Part of a small language model's weights.
Size: 9 layers, 1 head of 64, vocabulary 8192, 1.53M parameters.
Architecture: RMSNorm before each block, rotary positions, no biases in attention or MLP.
Training: a variant of Muon for these matrices, 12452 steps.
Each number is 500 + 25 x the weight over its row's rms, rounded and kept within 0 to 999. Layers, rows and columns count from 0. Numbers have three digits each. The size before them is the row's rms in percent of the matrix's.

# layer 2 MLP down, 64x192, rms 0.0526, rows 0-33, columns 0-191
112:470445498481499490504510524527497494510451495466539477511507449513538541476487472465517465495521503540465509531507514478452514499508520528470490519509507513485506524507542445506477510487511476521522531546498484470466530479451504505482485502486504507529496552499480526490523477450500506502504528491495498510509513499524463499463445487468531491519477547546508489502455519551511473486468470474540525514535507483531480486484512540482474491505510479461503540510463492473499498536459493520479502488475541511489522497530507480528472480521466471497518449537477491495487472452516473520
090:485491499481487494538490470485534484472531478477441502494487474528516562495485542458498488465460496541470552498502453483530473506540481484504540503459452488504505484484523471476500512453478497497437494502487497521476507474489528540497532486487496511535469498501502522514510475520536490524440518516514482495475449473488453523532486511480495524482500464511513527503475459485521479492534462498526509514514479464502536483485442502490503499500514510445495502500503484458503454499457496510496475512473505458471513510555495514501504481488505538464499508484537485448502477510518523480
104:488555516453525510515500518474456522556521556498477518462538500494461489542496527484488487533473499479506488490498526538531492524493484502510495483473501524496526521475459520495502504506514527506442473557456510543533508488477521478483503483491531453501523521484514471501493522497478464550467510514489492483519451484472540488510498507512501453540481455487487521503525500488520509579504503492477493528490495527512512502519512513524477522465485505531490513522522521519486461518517497559493519485484498504487501477483512474496529486451521485456502501452487473453497483521565512489
095:500520523526469524495525520504475479514509475472516434472509476526475460491541432470495552492499505472510459489465487504499487516494453480504525501473474485462498489522511474504497452530495510468484501511504500462492489518502516471495440485530521542474483501498520506524486484489477473447507531479488485505460478526493559503498545523514516461463504521466454540517525495479510505500495528525494513496505490536516530526520538502514493569474524513492471473528515505511526483495503456485530438481503512475486471471492460538483526476485501474488493536525481451462492520516499491494
097:497481525483518491484521476517501448475482491506490499491492470500481540532469478482528509468486470509488559505491508505511446505492473509508521554527458473496481510560530533493506502485508541500545511525492463543491470498486466461474477510451489491483521524477496476462548500506493494475514518547488465474539487494478491506483511498483541511500523501468543516519502482523498532526504499478505530501514503538505500490514515538450496531504503490467469509516470468469519494518478501490503464457457525486463500536510448501536491585490500506541502459453535466495479498508476501507
099:532493520483540470487501469509473507460505505474523526508510552471465513554522474516503514494506523474489500526508501479494499457499513485486479476482533479544478542492526478514475544494541540498508463476483491491461477486505501533483540464448566533517496531506491475497542515542495486513487504502463555549518500534498473508510487506529482499511510499481492495499517515507535484474510459492555474497467503464498535476502524533495514541492477511516499471514502520542477520509489505522527522520453544471486510508535526514544533502469497490427476502502487501488503439523483476499
105:512541491488521467505516513483529517550550490494530565507484496489525503444474506467502504512495514513459514524540468505497522523483492515548483449540497501502507476463519533507485505502500498487506462484514524480451530496489477499471423545505516497484524497544507465511460488503499512554473454505470475534536498508468516489546495516486517501504492496516494508501489548492493487493487526476486477520491525483487494517531511507471484542478506503472547546509467522525473490479511556465515570507495466547491498507515529503500505482524525497474505519495499536494473488467514469550
137:481510528492496480524543475472494471447477481495484491481510422502481482458514455443490519510468474513495506482491498481557502492484482538526510499500457503511486519475488460466525487501465489528508478512508481527533509504523480481492505534506516534491497541490518488508456505508512488462495515556528513463457500520476500502456530477512491458494496476471495517497489517505506473541509539495476472520511506503528459541481480481532504474482467507493491524512465503516524486486522517532501484484534487520484484466490429505487515480537482468493503488426492453502482433528507496540
107:495526497500544561487459499458478479447520512477545514526506520447503498506522517522503567523517492476505488530474478500521507498479521507485482461498501505515509505495480514487497456513466500523480389489506486512533524492507488519514513510490484503530493476477529516474478518512503490504473434540474528518502508513476490511527501509506521505491535502459516473451505495466513527516468498508503477479464485455500495492491465459526496433514490484543484479499527489526470512513495495476464523486540508488565496480511506476502517459484518483471483522496528503514509524517483563508
108:495529479536453488495504518479531522536493507515521505466478566481493491522542523480492483507543533500498496493486496531501525514477545496495471549484485489523499472508523510542504469501511515495497501454482498494484496485474470452483520487506516497524511517504479517518508484480451492478473553465467478486465481539472537522503505491508494517485485495503517484520445439476496515485524447503472498499518521498502498456468523515513477589480544495507473490464502507522572471475491506480494530508526471488475502496495499515516501538505525471515448500482482492518540527451477529544
105:483461479518486491492497480510514465475539478493491491507525521434479469489512514525486511498538444479539476516482494511475503509494484543476481464523532515482491525499488503525501474501539545507521480502498459477504457521508517495461581468519537468509509491520511492508529500515493531532502500493473509520514498499529528528454519498524500539506482485494502459507518472525531514533478481526457513487514499487506495480458473438490517496502478464505524507449505553517476507498494563534542492486515499458535508508453465505483483532568512506478509510475510519455503521545501508491
103:516498490476535499471514531518496499506548491457500531480509525496514504497506502529512503495478495462500425497504500535446522501520462487475451527525497517470484515502474467504481480464525464523481481511518473546549506471479568482499482480447467473492492495552509529513477509488509506526538481525525540551493510518489493564514495520500537502539489515486504452507537491510518522496513464477496542488481510477507533496536479462472509477510527538503503487496483508524488527513501501477515517553496495474497490535484501531506476522485496453485491551502520536492449557496505516521
094:499458494489549509485440521513477545518455494498500516513529456491508513495468479469479479490498516541429509479542476470487465523484490502493495514515534490508539494487478469516461534489497515515504564490538522528498509479493494503494520496464497505518493482521469498500505475453504536476460531503502569506537513556512457465508515512494475487507507493505501571531526468530492507505492475535502497490562507545498499505532498574512488543503483502486503495505504521513502506528488512471535447503478501482487510477506483515526556495520478485477448521473509495497495506491516511514
089:517478480478495527496541496505576491479495497491528532510451505493478524522489480493506506542520485512484486541551510490460483496504502534489507507519494494477487484516485509517536511492517514496500483525504503492493454518497467555513507526479457472477522472437502500492511471504496524528513475502522476504488482516499496458484508466502509477476469554452492506491562470501547525490498514494492467516434479500492510507435518474465506481474511459473486505453493476502487484515489436512475514516460457474517501519521502537513518513538495493505544532551445480525487499462483477526
098:547466458534516473507539480517510524466503502523528518484456497417509521513451466493518508516494530544479508470534539504500491522498517469520489509483526494482498477497472488506517458543470496472532531500530511487539530524472485478513502522525469496493496501481512470463512489508466532482494518520521444514519471476514473492457477496472487510539502497514538516485499438477515522504489493480478489460503495482484506457474539548488492482506496517509512556496501450477498522525515524528526458502494513539475503485531499502521499514490532520541524556454523498455507545503481494503
092:487507495540476546509524461487563466541490470477516473485479508493506462517486500468460510475486525519516505495464486515502482467507482484496509518474509519509499507479455524512515488515522472470533494437474473527458493505520524507487489533500566502499538501508483486549513495466484483490523481508511529440474515503514513464485505499509534526498503464478446446498444539496486524439494489527509462493500494447492502525527489529481518499483476478539478490500518492510508489481479514475501485539471493485522498489509480473477455527497548529480517563517477515506534535518542495514
105:495539510496524492521511478506486519481498498485462469512501515487516494526486498542475513486510453536509537455474485524511493522479513566499459489505511489523492520504504520520535464503519501495493438577483501464492484504522503521499533480485492498479482464508527533514494499545442492481520491481485497552479518545489449522516535490508514512500530499469482481484478517492504504479508469501505508485538518513463503505490481500503494474507500483512526527521505533590470473472501507513485530569500515488556480514466531524499476501509540519487524481494453500480529521528461556464
097:471512459504518492473508510545488444510533485509534524491483546510477483483481513463484473498509494462499503530496486486473501528495495465484471540486498489455489534499502473513459484528508498454492509488483477529515491474528532493488455449477492540478524471497465522528502476498492521535503504508507512444515523543478503550514499522535502497446463510507505496504514523467513478491508470488502510478553477534494446534499519461516500507510545473530517549496486509503476557500476493506538518540526510487530481501462514468520504496489552492502500506535492525527473490448463533553
093:504493510508433460499522517483505502528473495526472470527509525492539521500514491499487518450494494462519496519497459494498481511499477521534506515517475526512494493514424488525476492475492465510551555451485493471488537528497517523504490513535458494492496466492514519546539489498503517513511495548510546494528530495510447472494527538480473487462473451485519526502474464476506506526476544529523526507505471519511472511466507501490490477468542533548500487477502525471483475488473470551487476494494479465487508512512465527546510488477475494494518538530523512509516540518504500552
097:536502491508490513500464506519492500455480449494554472514464540507497499491472483479486468532510482463462463529523483525540510469475515477544526499505496493457470521530509498501488510497487433516541501447490489551510511504494443518511509487496503516492494491476523468521500501514489504453524496449473507488495506464461510470478519492499481518501530512539509527533482551518507470485505480509519529515429490493528500452471486523518484484481478447490486547469495508500498494490499446557496503528520511464493505549533471456479502526485463497501523469485487516500530488496475506474
111:493492524501478501524493466480495481503513478493520436471529526543526486552472536534451534510526500492519473514526502495521477519509513499492471465516469517501501501498493482500504509511490494491504466479517537499476520516484457453504526502482482466469480498474514487444517494527493567497455462506493512510536494503519517519507493507536472512491524454540509532512533509473476538513510511530526479539528513538511437476495507476508477466474527476524459491520500517462500474544474464532476456494470531529494479464453494498539476527483547563476476515490504498507499541508500510497
085:473515489526445468488478491497540495550504482480499490462499512532474475475475481447497488464502461482488523479531508481486451455518495481511509559505496485483503493520529522529464491497460489480493472512561513518517522472445488550483496529489506507485521483530474518471533535509507501491472505518485481455495497506502502520483506481507497518472492492471497533526469492456489485510516484489516556511521498496573515472519522554486469521499502524519519524469536511468504496494470450490538488510494546487452513535534541519507484477506511493545487524458466514486496495515493473451
095:511486487483507467530457502450519479499478554478510494528525550555531488528494543461476496492518507445491483496484529468501463505502482492531477514502543490518533506520502507508472514492526488507485506443549507482460497460490447493496489481515476504486521504512486504492533510499527537505458527487469498497547492488497503512509491521517565485535532508485510531514508555544486530535465468525504529503499532488492517508525507518468496487522494499513523486495504530470497491521482477526488494506436489489525493469533557478548456514501517522511492477483504474450507473505452542528
093:496503493504471518532464524493542514578521514460524459478505495505482502479537520525494461498455538504546475503464499516511484524503481530488535470542432510506471503507481501487510493510497475485498464481530498531516489513533512520498472508542483527457526503499513545494484524525534503457540476508548532480525515518465498510493466508508500516524501508479510499480522459541539476513468476490518462478445484509493465507462477495515503489487541475488495535542535535486484484499480459519476508486519464492487503483478470481480502507519498483484507486536505557511556497529494553494
094:481499461517518502547494498482525529528488474541507511468492527469463496491502494482496479520477503488495464505530480510486498497493511490521546552519469475502511521520523473475494477486468474472510466484531458497499541502484537421479449499503494514461483475498487494501503500517498497468505515535505493499503521508484512511492511508499493478495486477510517464511498505498512530505454431503525465454497535456454480492567476474488482485473497502500487449482509456510442521514482528489513464510541478524499466470521490509509515463564545509521520433479514499528517515486470538512
097:459521519515531491490536500456467527499506495483497496457523528509502491482481508532486457511497487525517443492495529483474519509477494519521459466552469510494524504490524553507490480480469503472512534496509486501490484501513499497475486544499513479459500549537530563476487499522501490505493541489510499481494519546513554525509498487499501461513469440503530502512510514497444511523497476458493475485461522519495469486495474471485495493452467514498511489538524492536485517532534494512513506468496476524486502530465528516530510515483531471478506505489432480448478538557494557487
096:503508496531504485527429529528500544510488528496506498526553444528541504506481509493484474495515487521467551514505474519526424497504499517502540542565499511466497496511510436479456486496483521476466574522534540517458489479523491500485476513509461497545485491500510515487535516501501503500466495473441493480441505484505455512495543477510490509514512471454476507513490521495514472520490529519491508562463512479525500484472515494496509509478491497477468502491495492452518491520497499510456498495486483510470496484510483509509497474512521525518510464443516487504505495478476489506
097:501493509503478499484455531507512518534503468484465465469452499491523483471520516477498458500471503472494544498498517480448542479521486510551557501439538505479509460491498510522504509475479472507488456508521488485481517496489501528498485514497541470506470523487492509512501500496500511492513516473524466490503495521509465518519536519483481487496547491570488498509475472506475497482460522498491530488467510503438506515500465537524522495485487536449511513539469441502510489511482514416536525525507496554467556500520535507490495522538492497527479487504514500520501520455513511515
097:456517517517511465451502524496456528498457529496499502491518477469504501493434475482509480512517516467457508499440518502515503474473516527514485517479540513499506493520531512475507528507500503539464496515489499507514530513464471515481450504477502520465509510509506532511499522500504509497521520455533507482542502494519539498480531482477464533504490446507486483518457531528488476482502503510462568484486509503449507512548470498467496514520528486461488474526526477459523535490545487482491468567479498502523504502528561500506483472513495512549569505498482484488465481505499481495
109:484518461493500451523522541514507595537546522521463502490496541498515512526475477481536470554531463454502527519536511490508489519502538476499479528514534505502518504506495484524470510503539458519484514466522514459508481508472434485502465523484520509493495531460500486467543527496516500528496440500538450514485510518485491478501501495480487500534481480466496518495536471524496483491547473533509518519471536552503493492496493563498471505495483486477506514442496496477519506498487502503537511521479513531491479507535521480491483528503487517514477478542473491525487475491515514489
103:497506549463506523557484482500514492471517530479489527517530484525477513512454540534486498469486514490537512490469471525503509490486472484487518498525486511503508489541496474482504484488506542465496450512485481491477516485477487502502545479543512539498530484502504456548480532503518491461474463475527444521510476463531425499471501479518492507468512506492519521458473466521505471538455515494497480507463493477481493489543543449472501528483502472522470476484502498490518481472489508511466485517519485534543497501446498499472540532499506540493513501479537455495529524522476521546
111:514476480548478470457497507504456526482501472531481524479492547493523492501479535507539469500487476477508510494535509490512517507506525490539526509541491518495479481511463539493477519503528509510490524458489486517490489503505494585490476488473537500479514541523514507494505497547502526477523535520530504521545465513522517498499524503434521509523501481494544559514497500568468503505465462477526510485530498508467539512503496575525485484517495536516503512507495456505539478544506502499450491468473517529475521503538480483519523494504520486520501448526504496486515498455512491536
089:500524468495526454528475500495540501440509541482510475513541464504480521467494491442467539505488495546462565489513525470498495475508510492482521540554495481489496498500481500498443507485471516503512553504509484541508501463472489484494554475513538528553519506521487534472516467532536522522494489513456433524510496463512499515516486511484516529522505452498554523480466499506483511507525537532501493529515513481490497477499513479495507532486522457487509499494503472532564523528512516501498526483493478498489506546477519499485536502482476496487489498499504491508496432502493517487
091:530458518520489473484504491532562594495482456473462519485510527546514513494477506531488469496507487508481511512515502488501489475485478505457482526496570494544534500514543483518508519494526491512488519505469522553575519474491454515530493512520536460528506542514503492479489488524504514476569527466509508527492487552511532497461483496495460519512474493494534482476534505482487481481498479516496505545493500526519544518478506508486497525468479556514516485468485536489517475499509475475534534497475493496486506510503499480527513500463514517529477495502489480481530503476507477514